{"n_layer": 12, "d_model": 96, "n_head": 3, "n_kv_head": 3, "head_dim": 32, "d_mlp": 192, "vocab_size": 3708, "activation": "swiglu", "norm": "layernorm", "norm_place": "pre", "norm_eps": 1e-05, "positions": "rope", "rope_base": 10000.0, "rope_fraction": 1.0, "qk_norm": true, "attn_scale": 0.325, "bias": "qkv", "tie_embeddings": false, "parallel_block": false, "init": "uniform", "init_std_qkv": 0.0506, "init_std_o": 0.0, "init_std_up": 0.0506, "init_std_down": 0.0, "optimizer": "soap_variant", "lr": 0.00922, "beta1": 0.95, "beta2": 0.99, "weight_decay": 0.015, "lr_head": 0.00925, "grad_clip": 2.0, "warmup_steps": 126, "schedule": "wsd", "decay_fraction": 1.0, "decay_shape": "linear", "final_lr_fraction": 0.05, "batch_tokens": 32768, "seq_len": 1024, "doc_mask": true, "train_tokens": 144400000, "steps": 4407, "dataset": "wikipedia_en"}
Each number is 200 + 40 x the weight over its row's rms, rounded and kept within 0 to 999. Layers, rows and columns count from 0. The size before them is the row's rms in percent of the matrix's.

# layer 7 attention key, 96x96, rms 0.288, rows 80-95, columns 0-95
084,209,210,186,177,268,143,195,247,265,193,250,242,188,168,169,254,187,210,254,167,221,167,224,170,147,178,211,204,218,184,208,183,218,246,217,193,248,185,221,173,177,170,181,200,136,168,100,229,215,182,176,228,217,166,171,201,176,206,213,169,189,210,202,96,148,212,154,252,162,139,139,254,166,169,166,197,216,192,185,189,261,186,124,264,169,175,224,268,158,194,220,155,231,168,188,362
109,249,233,158,157,193,214,184,236,245,219,234,216,143,236,234,244,304,219,265,194,213,162,245,202,220,170,213,190,213,218,150,206,240,187,215,228,141,219,184,171,232,153,145,181,254,228,235,289,179,233,206,178,135,218,202,265,233,177,201,183,145,186,216,174,221,222,197,121,191,174,215,199,181,211,136,251,192,281,240,234,269,194,185,131,238,270,227,283,206,170,268,266,166,168,138,231
087,239,225,238,150,169,179,176,182,194,239,248,162,107,183,253,229,209,247,190,187,209,125,155,191,188,242,251,236,224,161,212,209,173,208,222,153,241,217,218,211,225,202,188,243,194,205,180,275,225,191,174,245,160,203,214,170,181,177,117,183,254,263,174,200,194,220,158,168,236,143,212,196,227,221,180,170,59,147,226,130,214,203,271,208,132,228,239,165,234,227,177,211,183,175,311,269
091,218,223,197,208,175,224,215,149,234,210,150,248,209,243,192,222,218,265,218,206,223,235,172,190,173,272,142,202,142,206,195,177,167,194,249,201,161,147,199,192,310,185,260,153,179,176,178,240,128,225,164,166,203,260,168,274,205,160,206,254,209,203,163,219,106,191,250,187,252,191,162,136,219,235,240,197,175,253,193,208,210,238,226,121,231,293,144,189,171,223,323,209,175,188,184,202
118,199,167,229,191,186,202,181,241,180,212,117,221,298,275,201,157,211,214,198,234,189,236,217,199,107,159,188,148,220,102,179,145,175,202,213,180,170,246,193,175,204,119,231,243,110,204,184,244,148,166,207,177,145,185,255,159,213,270,200,178,187,259,223,276,190,210,226,255,192,226,166,231,217,253,156,138,262,213,165,207,203,164,179,174,184,228,178,156,141,199,212,189,189,128,257,255
132,187,183,203,271,184,157,150,187,141,164,163,169,237,191,157,196,178,219,161,228,237,109,169,167,235,223,208,111,251,170,157,167,187,256,164,164,235,137,219,147,161,159,203,164,233,170,199,130,174,204,161,158,230,217,153,157,289,185,179,276,183,172,197,254,197,203,237,252,173,233,177,182,253,281,139,183,201,147,220,203,191,225,254,218,226,207,191,224,302,233,273,206,168,220,223,163
105,174,220,237,171,179,218,179,181,190,270,161,185,208,163,238,172,214,244,195,214,124,211,157,200,170,183,198,197,122,211,119,154,303,161,240,228,222,275,199,200,218,178,226,140,226,187,210,214,279,166,212,150,165,206,135,208,219,156,203,182,192,125,101,185,219,195,245,219,197,197,256,284,114,212,188,214,288,232,284,183,221,244,191,229,154,199,209,182,219,232,193,227,167,129,202,196
091,190,138,196,209,175,219,249,211,147,211,202,196,227,240,194,136,190,201,197,211,187,244,249,231,209,242,240,167,189,227,178,256,193,221,213,176,159,258,179,212,116,241,151,193,247,194,225,125,113,208,186,247,154,142,224,303,156,198,198,203,178,184,195,249,175,261,239,182,235,244,171,182,179,195,194,62,208,123,168,188,197,194,226,181,95,222,190,249,197,206,223,198,167,192,291,168
115,190,261,132,123,237,206,208,190,145,105,229,212,172,205,153,176,164,229,129,235,187,146,207,230,166,238,186,194,262,223,249,206,185,182,145,298,231,136,166,149,171,182,228,226,253,252,199,169,189,163,237,91,197,183,213,167,217,220,215,209,147,164,165,180,157,272,201,205,246,229,242,237,157,254,141,171,239,190,135,146,198,185,219,221,168,175,218,199,139,187,198,186,246,264,174,194
103,193,175,197,186,235,244,195,173,163,218,209,100,192,201,221,222,144,174,168,190,258,202,232,215,124,156,217,202,219,186,268,217,215,151,164,247,198,203,220,197,114,218,179,184,184,177,219,272,194,258,186,150,198,143,234,190,234,281,151,126,177,259,167,201,222,206,211,186,171,228,167,173,263,293,259,279,197,241,223,233,138,247,206,217,225,183,252,154,114,148,207,194,124,177,166,176
116,257,206,199,286,194,188,181,168,228,192,176,170,256,208,265,223,173,152,286,186,228,200,178,173,138,146,160,198,198,192,200,137,201,249,240,223,158,159,223,248,271,164,228,228,111,164,138,202,207,162,221,140,253,311,185,209,194,208,161,221,207,250,215,159,214,216,239,215,158,179,250,210,230,207,224,241,123,158,267,221,178,125,204,266,168,170,250,230,196,263,196,178,225,216,236,163
121,192,180,185,189,257,178,209,190,244,163,227,180,188,190,145,176,263,188,252,176,126,153,183,205,153,227,210,254,170,145,200,179,259,163,221,281,199,165,187,243,249,163,178,226,172,199,178,240,197,193,251,261,150,293,165,226,246,171,151,177,207,197,280,85,186,212,191,222,195,220,264,172,268,260,245,286,191,236,242,211,229,177,161,263,194,149,207,171,181,181,249,241,254,204,202,243
097,130,196,233,127,243,142,236,223,190,160,107,208,137,174,193,270,188,218,242,230,175,256,194,244,236,181,232,221,216,219,216,240,209,144,260,211,253,155,199,109,210,240,104,188,193,247,270,206,206,197,227,188,130,185,205,272,172,195,196,230,240,199,187,214,257,204,189,211,200,274,232,174,267,220,161,257,188,210,202,128,148,267,215,210,160,219,218,158,170,254,180,251,250,194,213,223
124,138,194,218,181,201,182,228,181,172,189,169,228,231,222,220,130,183,278,125,245,165,193,178,224,243,210,248,126,182,198,205,174,230,240,144,148,216,206,187,153,169,186,223,252,180,148,184,144,252,207,209,221,186,137,166,98,192,254,233,267,158,152,259,320,187,221,158,205,178,209,205,213,164,211,140,151,208,154,172,113,222,134,249,208,131,211,152,182,223,170,236,177,204,217,191,222
119,189,164,172,183,197,197,156,149,232,180,121,245,228,175,149,193,188,215,170,213,243,247,266,154,278,175,177,224,328,198,193,237,270,172,194,206,207,225,137,201,254,153,124,163,199,218,245,195,163,205,126,246,178,260,281,178,231,174,197,264,197,204,264,185,239,130,276,222,178,211,231,111,227,234,176,221,183,177,179,193,243,229,174,168,216,247,176,150,153,224,198,185,217,180,209,205
103,228,169,233,169,179,260,186,257,139,170,213,104,187,256,186,249,172,263,160,237,153,270,141,215,221,191,169,150,180,217,204,223,101,182,147,155,204,195,161,155,164,238,154,144,184,192,219,167,148,254,210,226,199,129,228,239,176,308,212,169,223,236,154,258,162,180,218,186,246,168,144,256,145,164,211,157,245,232,202,210,219,225,198,153,202,234,221,133,215,176,235,176,203,241,163,188
# layer 7 attention query, 96x96, rms 0.275, rows 81-95, columns 0-95
119,212,182,206,177,133,271,199,205,300,237,174,229,266,225,223,237,294,171,248,148,207,233,257,163,201,212,276,229,260,234,232,176,186,220,213,238,142,205,192,215,262,191,206,267,178,231,216,166,237,213,200,181,170,220,245,260,229,175,255,182,189,266,157,156,158,187,149,239,232,190,210,220,237,288,277,210,156,192,244,160,174,213,175,143,234,212,227,197,230,166,194,285,132,204,186,232
109,171,192,248,196,204,216,196,168,213,239,132,251,198,206,203,258,240,210,189,185,99,183,209,203,202,223,242,163,162,150,221,105,210,237,272,192,187,195,194,178,243,149,199,233,163,145,206,204,275,210,222,228,189,285,146,151,197,241,251,120,215,252,133,204,234,176,177,173,225,164,243,208,216,214,176,141,163,133,269,125,193,146,184,195,220,227,213,131,207,196,140,249,163,220,252,268
104,222,228,188,153,228,280,202,136,207,247,177,218,273,261,225,193,268,244,213,208,185,259,241,162,253,210,142,274,181,225,225,207,258,181,309,179,238,202,159,235,245,247,228,235,142,178,270,241,188,143,181,231,170,212,166,259,209,198,195,195,171,159,201,157,147,215,256,236,187,262,208,144,274,183,236,211,132,250,163,169,153,207,217,207,204,182,142,184,235,162,225,232,203,250,177,243
119,148,137,180,198,204,273,137,208,184,157,145,274,302,244,191,167,196,194,194,186,202,142,129,209,143,128,175,143,193,140,221,240,234,188,231,242,172,212,192,191,244,119,211,150,159,232,176,202,182,159,173,152,126,189,217,132,225,190,175,226,221,197,262,263,156,162,212,293,152,203,189,192,226,237,163,194,244,158,184,192,153,231,194,232,197,261,218,149,165,228,195,166,251,172,180,232
087,244,209,190,165,170,136,203,234,169,183,160,229,156,225,311,170,180,286,224,278,207,220,262,204,301,216,175,113,239,230,199,230,138,242,240,169,236,245,244,198,157,179,190,228,161,202,191,203,182,155,166,218,215,171,166,159,229,227,219,160,214,205,250,190,263,234,222,208,249,271,126,121,197,226,188,201,107,129,207,222,205,197,213,180,170,163,179,244,164,212,226,240,220,177,243,218
096,181,191,193,150,237,183,216,154,213,215,179,238,246,169,248,158,236,201,159,242,234,193,140,173,236,246,239,230,194,242,169,229,276,176,178,166,264,246,239,184,100,188,139,204,215,192,178,187,255,164,232,146,219,167,230,226,215,205,191,139,226,195,160,181,208,211,216,231,94,139,258,295,151,228,166,151,227,213,251,187,193,178,150,300,116,222,241,216,168,196,174,198,158,202,229,254
096,262,130,181,232,192,184,212,145,189,204,205,241,248,222,246,153,172,186,178,214,158,175,197,210,209,280,250,123,143,192,257,233,183,290,209,263,171,260,190,234,174,158,213,185,263,176,161,187,153,179,139,203,199,246,227,214,202,142,166,196,151,171,194,193,230,255,175,187,190,225,162,189,264,255,212,153,292,107,212,214,149,169,237,185,217,288,218,192,271,224,217,187,214,207,277,218
096,174,197,128,220,196,179,257,214,219,182,269,239,233,215,238,117,196,244,205,231,156,120,181,224,160,202,160,204,207,185,263,265,151,175,202,262,205,256,191,191,107,172,224,275,196,197,144,204,212,214,229,162,180,141,199,139,224,203,219,257,233,176,229,215,216,271,262,144,193,238,219,294,159,205,195,203,246,201,280,174,242,216,231,212,230,181,204,155,215,244,236,153,287,202,233,245
115,190,182,174,127,278,232,182,194,189,213,217,139,233,225,214,135,161,211,154,226,279,211,209,232,149,154,130,211,235,171,177,263,138,190,244,221,171,194,178,113,173,172,181,201,221,202,159,210,133,200,171,194,210,167,233,249,199,234,249,113,260,256,174,203,190,195,222,233,246,158,134,158,201,251,246,246,221,249,138,218,139,237,179,156,150,153,242,198,179,173,294,181,227,192,223,155
112,170,239,197,248,157,109,234,190,266,251,190,277,243,149,183,188,192,188,296,189,186,203,171,198,197,79,218,180,181,256,185,199,237,179,259,229,223,243,251,226,226,234,207,260,117,184,150,197,214,201,235,192,208,291,179,140,210,232,178,162,177,218,212,196,269,153,236,165,190,210,160,175,181,184,212,274,251,204,293,255,212,144,201,219,161,244,196,145,206,240,203,210,198,201,171,203
110,180,104,222,250,249,237,212,207,194,203,204,183,270,187,71,266,217,197,204,227,173,114,163,193,133,190,226,209,231,158,255,118,229,223,249,245,161,242,155,231,149,235,132,231,217,250,182,197,227,212,288,232,142,199,177,154,190,170,203,174,106,168,202,149,168,140,203,189,160,186,221,135,219,173,222,245,182,238,178,188,213,170,153,183,179,179,182,185,211,182,237,188,174,168,174,232
111,184,133,241,230,267,172,205,177,202,245,232,156,175,181,167,221,188,297,263,199,235,135,177,172,204,219,201,168,250,262,194,247,275,184,261,187,141,208,141,155,69,225,196,198,138,195,215,227,208,182,234,117,224,200,261,248,193,194,204,224,243,160,182,156,208,266,226,145,180,250,209,259,280,174,216,253,195,209,187,190,182,213,182,141,176,243,213,181,141,224,191,202,205,179,251,193
111,211,173,228,198,196,236,188,244,188,158,179,201,209,226,194,194,150,242,172,227,193,184,126,218,219,215,193,157,217,190,261,210,279,253,152,150,266,180,175,172,204,186,258,191,152,168,223,98,217,180,195,213,209,159,166,129,262,293,236,286,198,131,255,240,227,215,208,223,215,217,227,225,180,213,164,76,223,158,250,187,287,240,215,221,218,246,224,196,226,149,174,133,221,233,220,172
095,209,199,269,180,200,180,215,186,212,223,133,150,206,196,185,183,128,171,231,199,178,329,287,165,206,141,188,218,202,139,164,218,188,183,191,256,170,169,172,171,271,155,201,138,204,196,232,247,212,249,136,301,227,261,255,236,220,213,227,253,243,232,165,251,292,215,197,244,238,210,184,168,264,205,222,208,149,236,251,236,195,238,278,214,251,186,196,175,201,199,178,196,176,184,210,166
121,213,169,199,80,196,193,164,219,166,151,203,136,226,255,202,187,173,251,174,252,175,209,183,260,249,227,195,147,212,168,187,217,154,180,107,176,226,157,136,181,161,176,235,148,221,244,211,86,189,132,181,133,165,183,212,165,209,252,166,198,292,160,188,202,153,201,223,255,233,191,205,232,179,241,184,219,231,184,153,156,160,177,183,177,158,247,191,185,213,127,192,208,257,279,186,189
# layer 7 attention value, 96x96, rms 0.361, rows 64-84, columns 0-95
086,288,244,165,175,185,163,225,240,244,144,200,127,141,156,202,183,206,137,276,210,173,223,168,170,163,191,245,221,135,172,201,203,238,215,280,241,274,156,206,190,213,207,258,230,223,235,209,147,202,245,213,227,213,277,138,211,158,273,154,243,205,198,279,213,253,233,134,192,234,255,248,214,214,201,213,169,196,170,183,149,228,191,158,230,136,196,128,202,166,227,182,252,219,194,228,136
095,211,192,188,149,187,206,203,171,231,245,211,184,152,184,187,114,124,193,172,272,95,158,145,159,172,225,230,142,223,245,213,225,188,197,266,168,169,191,212,160,250,164,226,159,280,233,182,118,170,206,236,143,245,235,215,221,237,189,177,162,203,211,216,189,234,259,200,138,158,188,217,240,143,246,153,227,159,236,199,227,197,155,159,191,150,263,155,140,127,232,249,240,264,184,174,214
093,259,244,157,187,187,164,160,221,213,171,221,189,173,167,178,173,218,187,296,242,202,242,173,215,152,183,157,190,201,243,161,192,206,205,216,205,194,164,196,161,220,223,185,271,210,154,274,233,254,201,162,258,234,203,149,158,207,160,177,231,228,131,170,246,223,242,155,199,257,131,234,191,216,178,133,278,135,127,154,137,133,178,165,211,182,306,216,250,185,143,209,216,242,126,212,176
096,151,188,153,186,199,116,187,176,178,148,159,263,230,191,238,232,205,162,250,160,260,186,181,249,282,170,219,249,210,181,225,191,132,250,183,235,243,136,194,172,247,182,253,181,234,205,192,183,134,176,206,157,240,198,238,176,173,168,209,193,219,205,150,214,193,191,123,171,243,128,279,168,228,323,219,257,238,208,151,180,155,167,171,205,159,235,164,185,167,244,191,253,217,225,127,236
106,199,246,231,234,230,178,191,191,215,312,249,244,194,188,182,231,242,135,194,184,195,280,195,248,179,152,138,234,232,167,205,230,179,156,180,154,179,176,236,192,228,191,170,213,156,154,232,257,176,149,131,204,200,202,224,212,182,246,237,184,264,161,124,233,182,112,161,255,217,192,234,214,269,209,202,294,218,229,258,149,220,172,198,190,144,203,230,251,170,199,102,245,159,242,213,161
091,176,192,192,191,211,81,237,227,222,245,204,164,155,220,194,194,222,194,181,230,193,248,239,181,181,194,186,177,235,219,156,120,170,131,260,200,134,187,145,206,84,186,264,212,202,148,190,201,232,275,126,173,160,246,218,131,275,211,218,193,274,169,219,220,248,187,155,205,184,160,193,189,229,192,180,282,184,231,232,254,190,228,225,193,175,211,264,170,152,169,219,222,156,132,153,181
098,164,210,245,172,220,148,151,164,202,180,180,210,220,201,290,171,145,217,237,195,207,258,263,250,157,159,166,176,193,242,246,153,155,186,279,230,253,201,158,235,211,153,182,296,156,190,158,103,221,295,196,243,186,159,198,208,129,152,233,279,210,170,238,215,139,217,234,198,211,211,232,229,220,215,213,272,207,157,188,137,224,164,233,229,152,180,139,208,179,210,199,216,245,164,159,207
095,125,220,199,177,158,201,261,185,221,232,211,229,139,189,137,166,161,150,208,197,205,173,198,205,183,250,204,145,178,257,201,216,237,191,139,151,170,183,149,172,168,137,198,245,120,137,178,243,150,191,167,189,206,219,179,234,307,293,202,179,272,196,222,196,233,219,242,226,169,225,167,153,264,189,210,168,109,221,187,221,232,137,187,257,202,234,259,176,248,167,196,295,213,238,220,202
099,199,192,190,214,256,249,168,113,169,164,189,298,228,182,196,235,202,263,206,193,236,165,263,196,279,231,282,276,229,181,262,161,186,209,153,171,134,140,222,190,226,169,184,175,211,218,180,219,155,243,210,175,267,148,205,187,207,210,206,171,88,244,143,210,181,136,238,179,183,240,157,193,205,205,238,198,191,213,253,172,240,230,275,156,209,246,187,191,225,157,185,140,133,247,200,180
092,169,282,205,170,249,288,192,184,208,158,149,163,237,198,192,221,199,211,174,204,250,128,192,255,256,171,207,201,207,218,176,223,187,258,187,183,215,95,275,260,204,196,216,213,193,228,248,162,203,152,242,181,189,192,254,218,263,214,268,234,213,165,217,191,137,159,210,148,207,242,188,144,223,217,205,239,277,224,188,159,155,166,198,231,159,184,226,162,151,156,215,243,122,144,89,226
089,187,264,218,152,158,135,215,175,161,212,230,266,218,286,244,197,174,195,158,219,224,195,198,128,255,223,263,163,147,234,164,163,165,271,186,221,135,201,268,189,222,181,158,130,203,232,234,166,212,183,195,194,228,269,248,168,226,232,183,188,133,243,269,128,215,266,122,164,175,208,194,219,197,215,165,124,210,122,195,212,162,208,259,199,190,232,193,177,245,203,214,234,142,138,209,165
090,140,137,218,182,233,272,223,130,98,194,200,166,174,207,242,259,239,234,200,195,171,220,266,177,157,231,212,222,179,228,169,219,194,249,158,254,185,268,194,192,117,195,181,149,203,218,174,245,262,274,185,210,204,213,229,233,241,230,198,160,206,223,277,200,208,191,238,181,242,179,232,204,250,147,175,196,137,192,164,249,170,230,276,172,203,167,228,232,278,234,187,113,209,275,181,250
092,277,279,197,167,201,177,92,204,291,165,165,293,182,200,222,150,226,141,266,231,186,207,188,188,145,156,160,217,279,231,207,176,201,175,149,221,193,202,192,191,224,226,177,198,229,221,177,165,199,244,165,246,195,275,247,163,263,200,217,223,234,251,231,253,120,185,143,261,212,165,212,133,177,245,171,229,244,195,180,208,204,169,186,169,151,197,176,190,186,193,173,263,111,181,179,201
097,197,251,244,194,228,222,174,229,210,248,199,197,264,195,149,223,206,167,157,282,197,215,177,225,290,253,182,172,166,156,157,191,161,151,197,124,177,166,230,261,187,137,168,223,123,166,268,289,110,188,244,257,213,238,206,195,178,190,248,181,215,198,151,229,258,225,187,187,175,236,253,153,266,216,212,193,217,249,171,190,186,125,122,217,226,224,172,269,250,157,211,157,203,191,198,181
098,172,230,205,188,215,179,261,264,195,210,162,115,188,225,200,242,272,138,204,251,236,182,206,173,203,224,219,153,254,218,161,190,190,142,203,206,250,211,182,300,192,182,206,203,179,254,191,157,179,230,220,251,259,260,235,186,147,151,176,189,283,209,290,204,224,181,150,184,254,190,211,218,153,257,188,246,205,136,124,148,184,132,197,195,191,284,192,203,178,184,238,233,142,140,264,205
094,253,304,183,226,239,254,183,164,223,193,210,242,241,196,175,195,187,211,144,132,206,177,198,202,244,173,166,210,223,256,187,217,216,233,235,190,151,157,231,214,210,232,254,157,185,151,196,150,184,198,229,200,183,202,245,130,298,254,346,153,157,168,156,202,138,232,222,141,207,165,221,132,182,123,177,243,185,203,185,217,214,238,226,172,207,188,170,216,268,208,181,149,166,235,149,240
084,235,168,149,199,248,271,179,253,235,181,179,206,254,238,214,175,200,236,183,210,197,169,182,165,296,221,206,185,231,183,162,156,170,236,170,122,174,207,245,202,127,173,194,203,207,216,191,219,170,302,140,283,216,179,193,204,141,204,215,195,193,229,209,163,197,131,203,228,210,244,182,166,207,277,298,191,185,166,244,238,162,148,138,217,204,226,192,163,333,253,199,213,139,223,196,220
078,162,169,164,241,197,268,251,183,255,310,194,237,205,244,233,242,178,139,142,206,241,184,212,235,212,236,261,147,201,198,201,119,242,139,216,227,221,173,164,219,198,185,179,113,203,196,183,256,212,278,186,213,251,189,116,222,187,241,173,226,254,217,197,224,144,195,240,184,257,89,173,267,172,234,187,206,231,211,245,152,145,211,216,197,163,233,188,206,140,176,148,183,217,179,238,216
094,125,202,186,173,195,196,128,199,270,112,190,176,91,225,241,218,227,222,157,234,208,217,186,216,126,178,181,215,164,206,255,205,252,236,200,194,238,265,126,220,208,242,239,217,237,169,194,211,207,251,209,235,271,265,206,213,244,122,156,189,165,245,265,204,237,206,140,231,205,255,287,257,170,173,131,173,234,132,174,236,228,229,234,205,216,160,198,214,159,207,157,187,236,205,226,189
103,250,176,275,238,212,177,239,201,228,163,275,210,249,229,178,166,237,138,201,229,177,185,149,260,184,160,222,252,213,133,170,182,192,143,203,201,270,153,223,239,250,169,204,196,238,209,164,189,164,200,179,249,198,251,198,190,205,279,274,220,247,161,168,212,136,208,117,230,240,220,147,185,244,200,206,198,232,200,183,149,236,172,117,185,198,234,148,272,217,109,235,188,117,173,154,167
089,160,172,147,165,209,240,143,246,260,220,127,195,159,222,193,182,193,207,198,281,200,184,244,200,159,137,168,150,192,139,248,189,170,212,145,236,187,286,134,134,197,263,279,256,204,173,184,166,181,172,196,199,187,218,174,210,198,128,185,151,157,285,242,201,160,181,194,260,199,229,205,225,215,247,184,178,293,183,164,233,234,191,177,252,160,182,192,132,178,201,228,226,206,214,291,253
# layer 7 attention output (transposed), 96x96, rms 0.326, rows 64-84, columns 0-95
094,145,229,220,227,210,290,173,220,178,265,227,215,231,227,132,251,180,158,211,203,177,261,209,163,186,179,131,202,273,145,166,189,190,178,184,227,177,228,230,189,132,192,177,201,188,169,81,211,169,234,210,252,241,204,287,188,225,161,181,192,246,184,164,200,206,168,261,215,246,186,264,167,272,208,205,267,170,187,206,256,193,179,236,184,198,133,223,211,182,154,276,244,156,123,131,189
092,216,221,213,204,250,253,198,157,239,101,164,163,185,191,202,305,203,233,229,152,258,132,259,131,245,257,159,255,166,207,237,163,160,166,165,194,220,185,175,210,218,254,178,145,232,215,236,221,223,190,159,196,145,125,222,272,201,169,175,213,232,163,213,234,194,205,181,170,201,250,143,191,217,180,230,163,205,151,209,243,234,249,223,160,247,115,172,266,189,177,229,243,155,139,245,145
101,221,174,168,183,192,204,244,175,180,168,126,197,212,222,252,165,162,140,197,234,259,251,201,219,247,171,243,196,258,179,192,221,249,152,242,284,177,198,262,187,216,262,285,169,173,169,119,188,126,154,252,180,130,168,199,195,269,192,202,232,197,205,206,209,203,180,167,220,183,179,186,89,228,269,223,205,267,243,107,248,193,238,212,157,203,191,149,159,254,198,227,214,175,216,150,183
093,291,211,212,252,152,250,243,224,202,252,197,135,201,183,257,170,208,186,211,246,255,195,270,163,143,141,261,245,197,168,181,166,192,223,210,213,199,124,211,155,242,236,162,212,233,189,196,219,208,206,218,234,122,238,217,214,220,175,160,206,211,169,159,214,180,188,191,236,173,200,91,134,156,148,248,296,189,214,135,217,186,119,159,201,244,211,220,259,207,151,252,182,211,140,242,164
107,283,167,171,223,201,137,186,208,237,120,196,165,180,146,229,164,189,175,269,262,153,175,206,181,226,208,275,202,148,216,185,205,124,222,200,258,180,207,139,143,115,237,209,249,164,242,103,211,177,239,252,216,218,189,211,167,174,213,156,187,227,181,244,178,137,177,230,184,245,209,211,196,254,283,174,193,198,187,253,166,186,116,209,210,254,183,191,198,267,252,169,198,240,235,241,262
099,277,188,218,218,186,169,229,181,182,252,165,174,196,207,175,200,228,168,184,129,235,247,135,205,222,174,233,250,243,249,238,298,226,249,167,200,189,197,178,177,209,195,178,110,266,267,280,186,196,178,169,165,313,147,171,245,184,191,246,150,237,205,195,216,131,162,242,138,183,177,198,205,237,166,192,214,195,240,146,124,229,193,156,210,261,165,147,224,174,227,135,219,248,212,205,159
095,240,199,215,223,197,233,219,144,256,245,221,164,80,185,253,209,247,218,187,123,250,190,230,173,271,217,175,146,245,150,142,204,220,211,200,210,180,126,237,263,247,230,214,158,187,245,214,242,130,169,253,220,148,235,191,140,225,248,197,134,233,247,220,170,224,189,155,183,291,154,195,191,247,219,162,256,126,260,146,131,191,170,200,160,162,196,189,213,212,206,214,200,173,204,178,206
093,199,221,212,256,203,247,176,235,264,157,242,198,265,181,171,200,157,178,191,162,154,262,190,167,208,193,182,231,214,245,192,272,173,185,143,208,231,191,226,208,180,272,211,142,214,300,165,214,200,169,234,207,233,233,219,205,137,182,186,193,197,142,229,208,200,253,123,168,240,224,222,239,204,208,245,177,279,222,163,119,202,201,238,209,225,225,89,191,167,130,130,218,159,108,229,136
100,198,156,265,199,227,236,213,162,183,191,234,208,281,258,269,249,193,228,228,218,208,166,154,165,185,135,212,192,178,208,178,221,177,207,205,221,266,171,139,153,157,269,203,183,202,196,235,201,246,215,180,119,175,229,223,218,197,189,141,222,268,180,190,126,201,181,178,246,140,167,260,174,191,89,166,165,241,241,152,235,161,144,149,261,151,217,269,140,209,203,161,270,225,216,253,222
094,176,214,181,251,290,169,252,175,211,251,265,258,136,219,216,229,186,254,210,193,190,212,269,203,114,167,196,212,164,224,225,124,217,244,208,243,182,137,232,160,151,150,197,161,226,216,239,214,169,279,179,164,115,219,244,168,178,129,223,192,150,163,252,199,207,242,191,112,176,152,248,191,173,174,271,254,168,158,133,150,216,212,180,175,208,227,196,199,187,184,198,242,219,237,226,257
102,199,138,201,216,272,281,193,187,239,152,186,120,230,216,162,164,191,242,167,228,178,150,243,207,107,112,199,202,193,226,237,206,151,103,164,202,257,200,257,186,161,159,214,220,235,199,211,230,216,211,276,206,223,132,177,220,184,230,216,187,213,150,165,196,193,197,284,205,222,163,227,265,133,161,186,208,223,302,174,206,189,219,116,225,181,167,160,273,228,182,229,208,220,225,208,226
090,225,248,225,157,168,170,209,117,194,226,181,188,231,166,239,202,256,242,207,184,211,244,133,219,125,215,131,156,292,182,230,210,169,184,230,221,245,238,223,246,248,183,156,201,167,240,216,203,150,188,211,234,185,180,150,173,177,124,143,235,164,125,183,189,199,240,222,216,158,189,205,264,242,221,125,138,253,204,249,147,277,220,185,223,268,196,202,126,277,203,219,205,248,145,234,193
098,171,177,172,298,167,231,245,199,203,175,233,189,196,216,204,172,193,221,213,197,221,154,178,255,200,209,238,208,172,160,158,261,252,147,209,164,228,198,232,123,119,221,152,192,223,198,163,282,181,180,277,141,172,112,180,210,115,174,167,212,205,108,128,242,199,165,225,179,218,198,183,273,246,227,229,257,186,225,209,219,205,174,248,201,192,251,227,215,200,243,229,126,199,246,256,123
087,247,180,157,233,251,117,228,229,150,176,249,224,195,196,268,164,80,151,225,107,193,244,205,233,214,274,177,259,233,192,263,161,236,222,173,217,241,224,223,194,191,243,202,257,146,225,215,131,266,201,221,167,137,156,195,186,224,249,226,132,223,192,174,177,162,183,184,171,275,214,206,202,206,134,232,206,233,180,242,136,138,195,181,189,210,147,209,133,181,178,220,194,199,249,226,215
096,254,191,225,121,213,159,238,261,217,192,228,130,163,182,181,155,169,193,134,189,218,273,236,253,159,227,190,310,195,167,192,169,233,227,248,174,187,162,187,150,121,179,230,233,159,251,207,174,213,241,199,188,157,136,176,219,165,206,145,154,198,200,227,240,208,232,217,194,198,196,242,166,235,154,225,201,183,310,190,113,192,281,224,247,178,136,270,186,200,211,189,232,246,221,189,145
086,147,143,136,198,189,175,302,152,222,205,191,272,257,181,131,193,238,236,218,251,216,99,174,176,172,182,211,243,168,223,246,198,233,150,153,232,210,287,170,231,211,173,194,180,217,234,204,174,186,198,248,187,117,213,192,236,191,154,144,254,241,169,263,130,217,230,198,164,211,186,213,182,190,263,198,336,230,238,201,198,182,216,160,255,184,157,207,220,156,168,202,192,216,180,231,176
084,219,253,248,256,163,150,167,266,187,237,179,206,233,180,185,261,226,271,117,211,220,216,285,250,138,133,197,188,240,221,165,180,258,148,196,170,233,248,211,227,184,191,172,231,137,168,172,210,199,147,226,137,196,222,186,177,227,234,139,192,243,210,191,173,181,199,162,199,183,201,165,277,209,123,212,199,272,178,215,211,211,228,181,155,245,160,230,158,93,261,153,166,255,226,142,200
084,279,263,266,142,191,168,134,197,143,153,204,239,203,203,164,189,205,205,236,194,199,178,183,271,210,181,208,204,208,237,184,254,65,200,262,168,209,258,153,143,198,188,208,235,139,228,275,222,174,187,230,217,192,201,215,201,190,233,204,192,120,177,160,197,290,215,174,139,234,242,196,113,215,165,182,200,213,246,227,225,241,106,163,133,233,191,244,198,214,179,229,199,190,256,193,185
095,275,183,212,187,202,241,258,187,123,206,177,193,319,245,201,222,214,201,222,230,210,216,211,166,187,170,114,226,195,165,184,162,228,94,183,183,195,119,249,165,210,123,189,145,108,270,150,188,189,215,204,201,202,218,179,150,219,272,167,199,188,265,146,212,225,198,260,190,223,188,204,223,246,231,160,203,207,243,202,192,196,242,228,277,195,242,226,218,138,173,218,214,189,266,172,136
102,195,198,183,240,185,173,125,177,219,269,203,219,179,192,212,122,183,303,267,190,175,228,228,234,233,224,214,236,164,180,245,212,147,232,201,258,197,196,174,142,141,153,196,166,137,164,239,262,154,150,179,222,183,197,215,181,214,163,204,113,316,208,159,257,235,229,264,204,190,153,223,175,245,209,198,230,227,169,234,239,115,200,189,239,167,183,150,209,162,188,205,170,302,193,222,178
094,187,245,191,278,138,182,255,264,159,200,206,192,193,198,275,240,198,152,203,170,150,243,168,181,195,206,231,204,157,236,223,183,213,174,231,119,206,182,255,182,188,167,139,123,180,204,196,262,228,214,170,158,213,240,272,218,197,212,160,228,142,227,164,192,239,229,199,231,278,174,221,221,114,132,217,185,157,216,277,208,153,222,251,103,231,189,229,241,230,227,132,194,155,255,221,148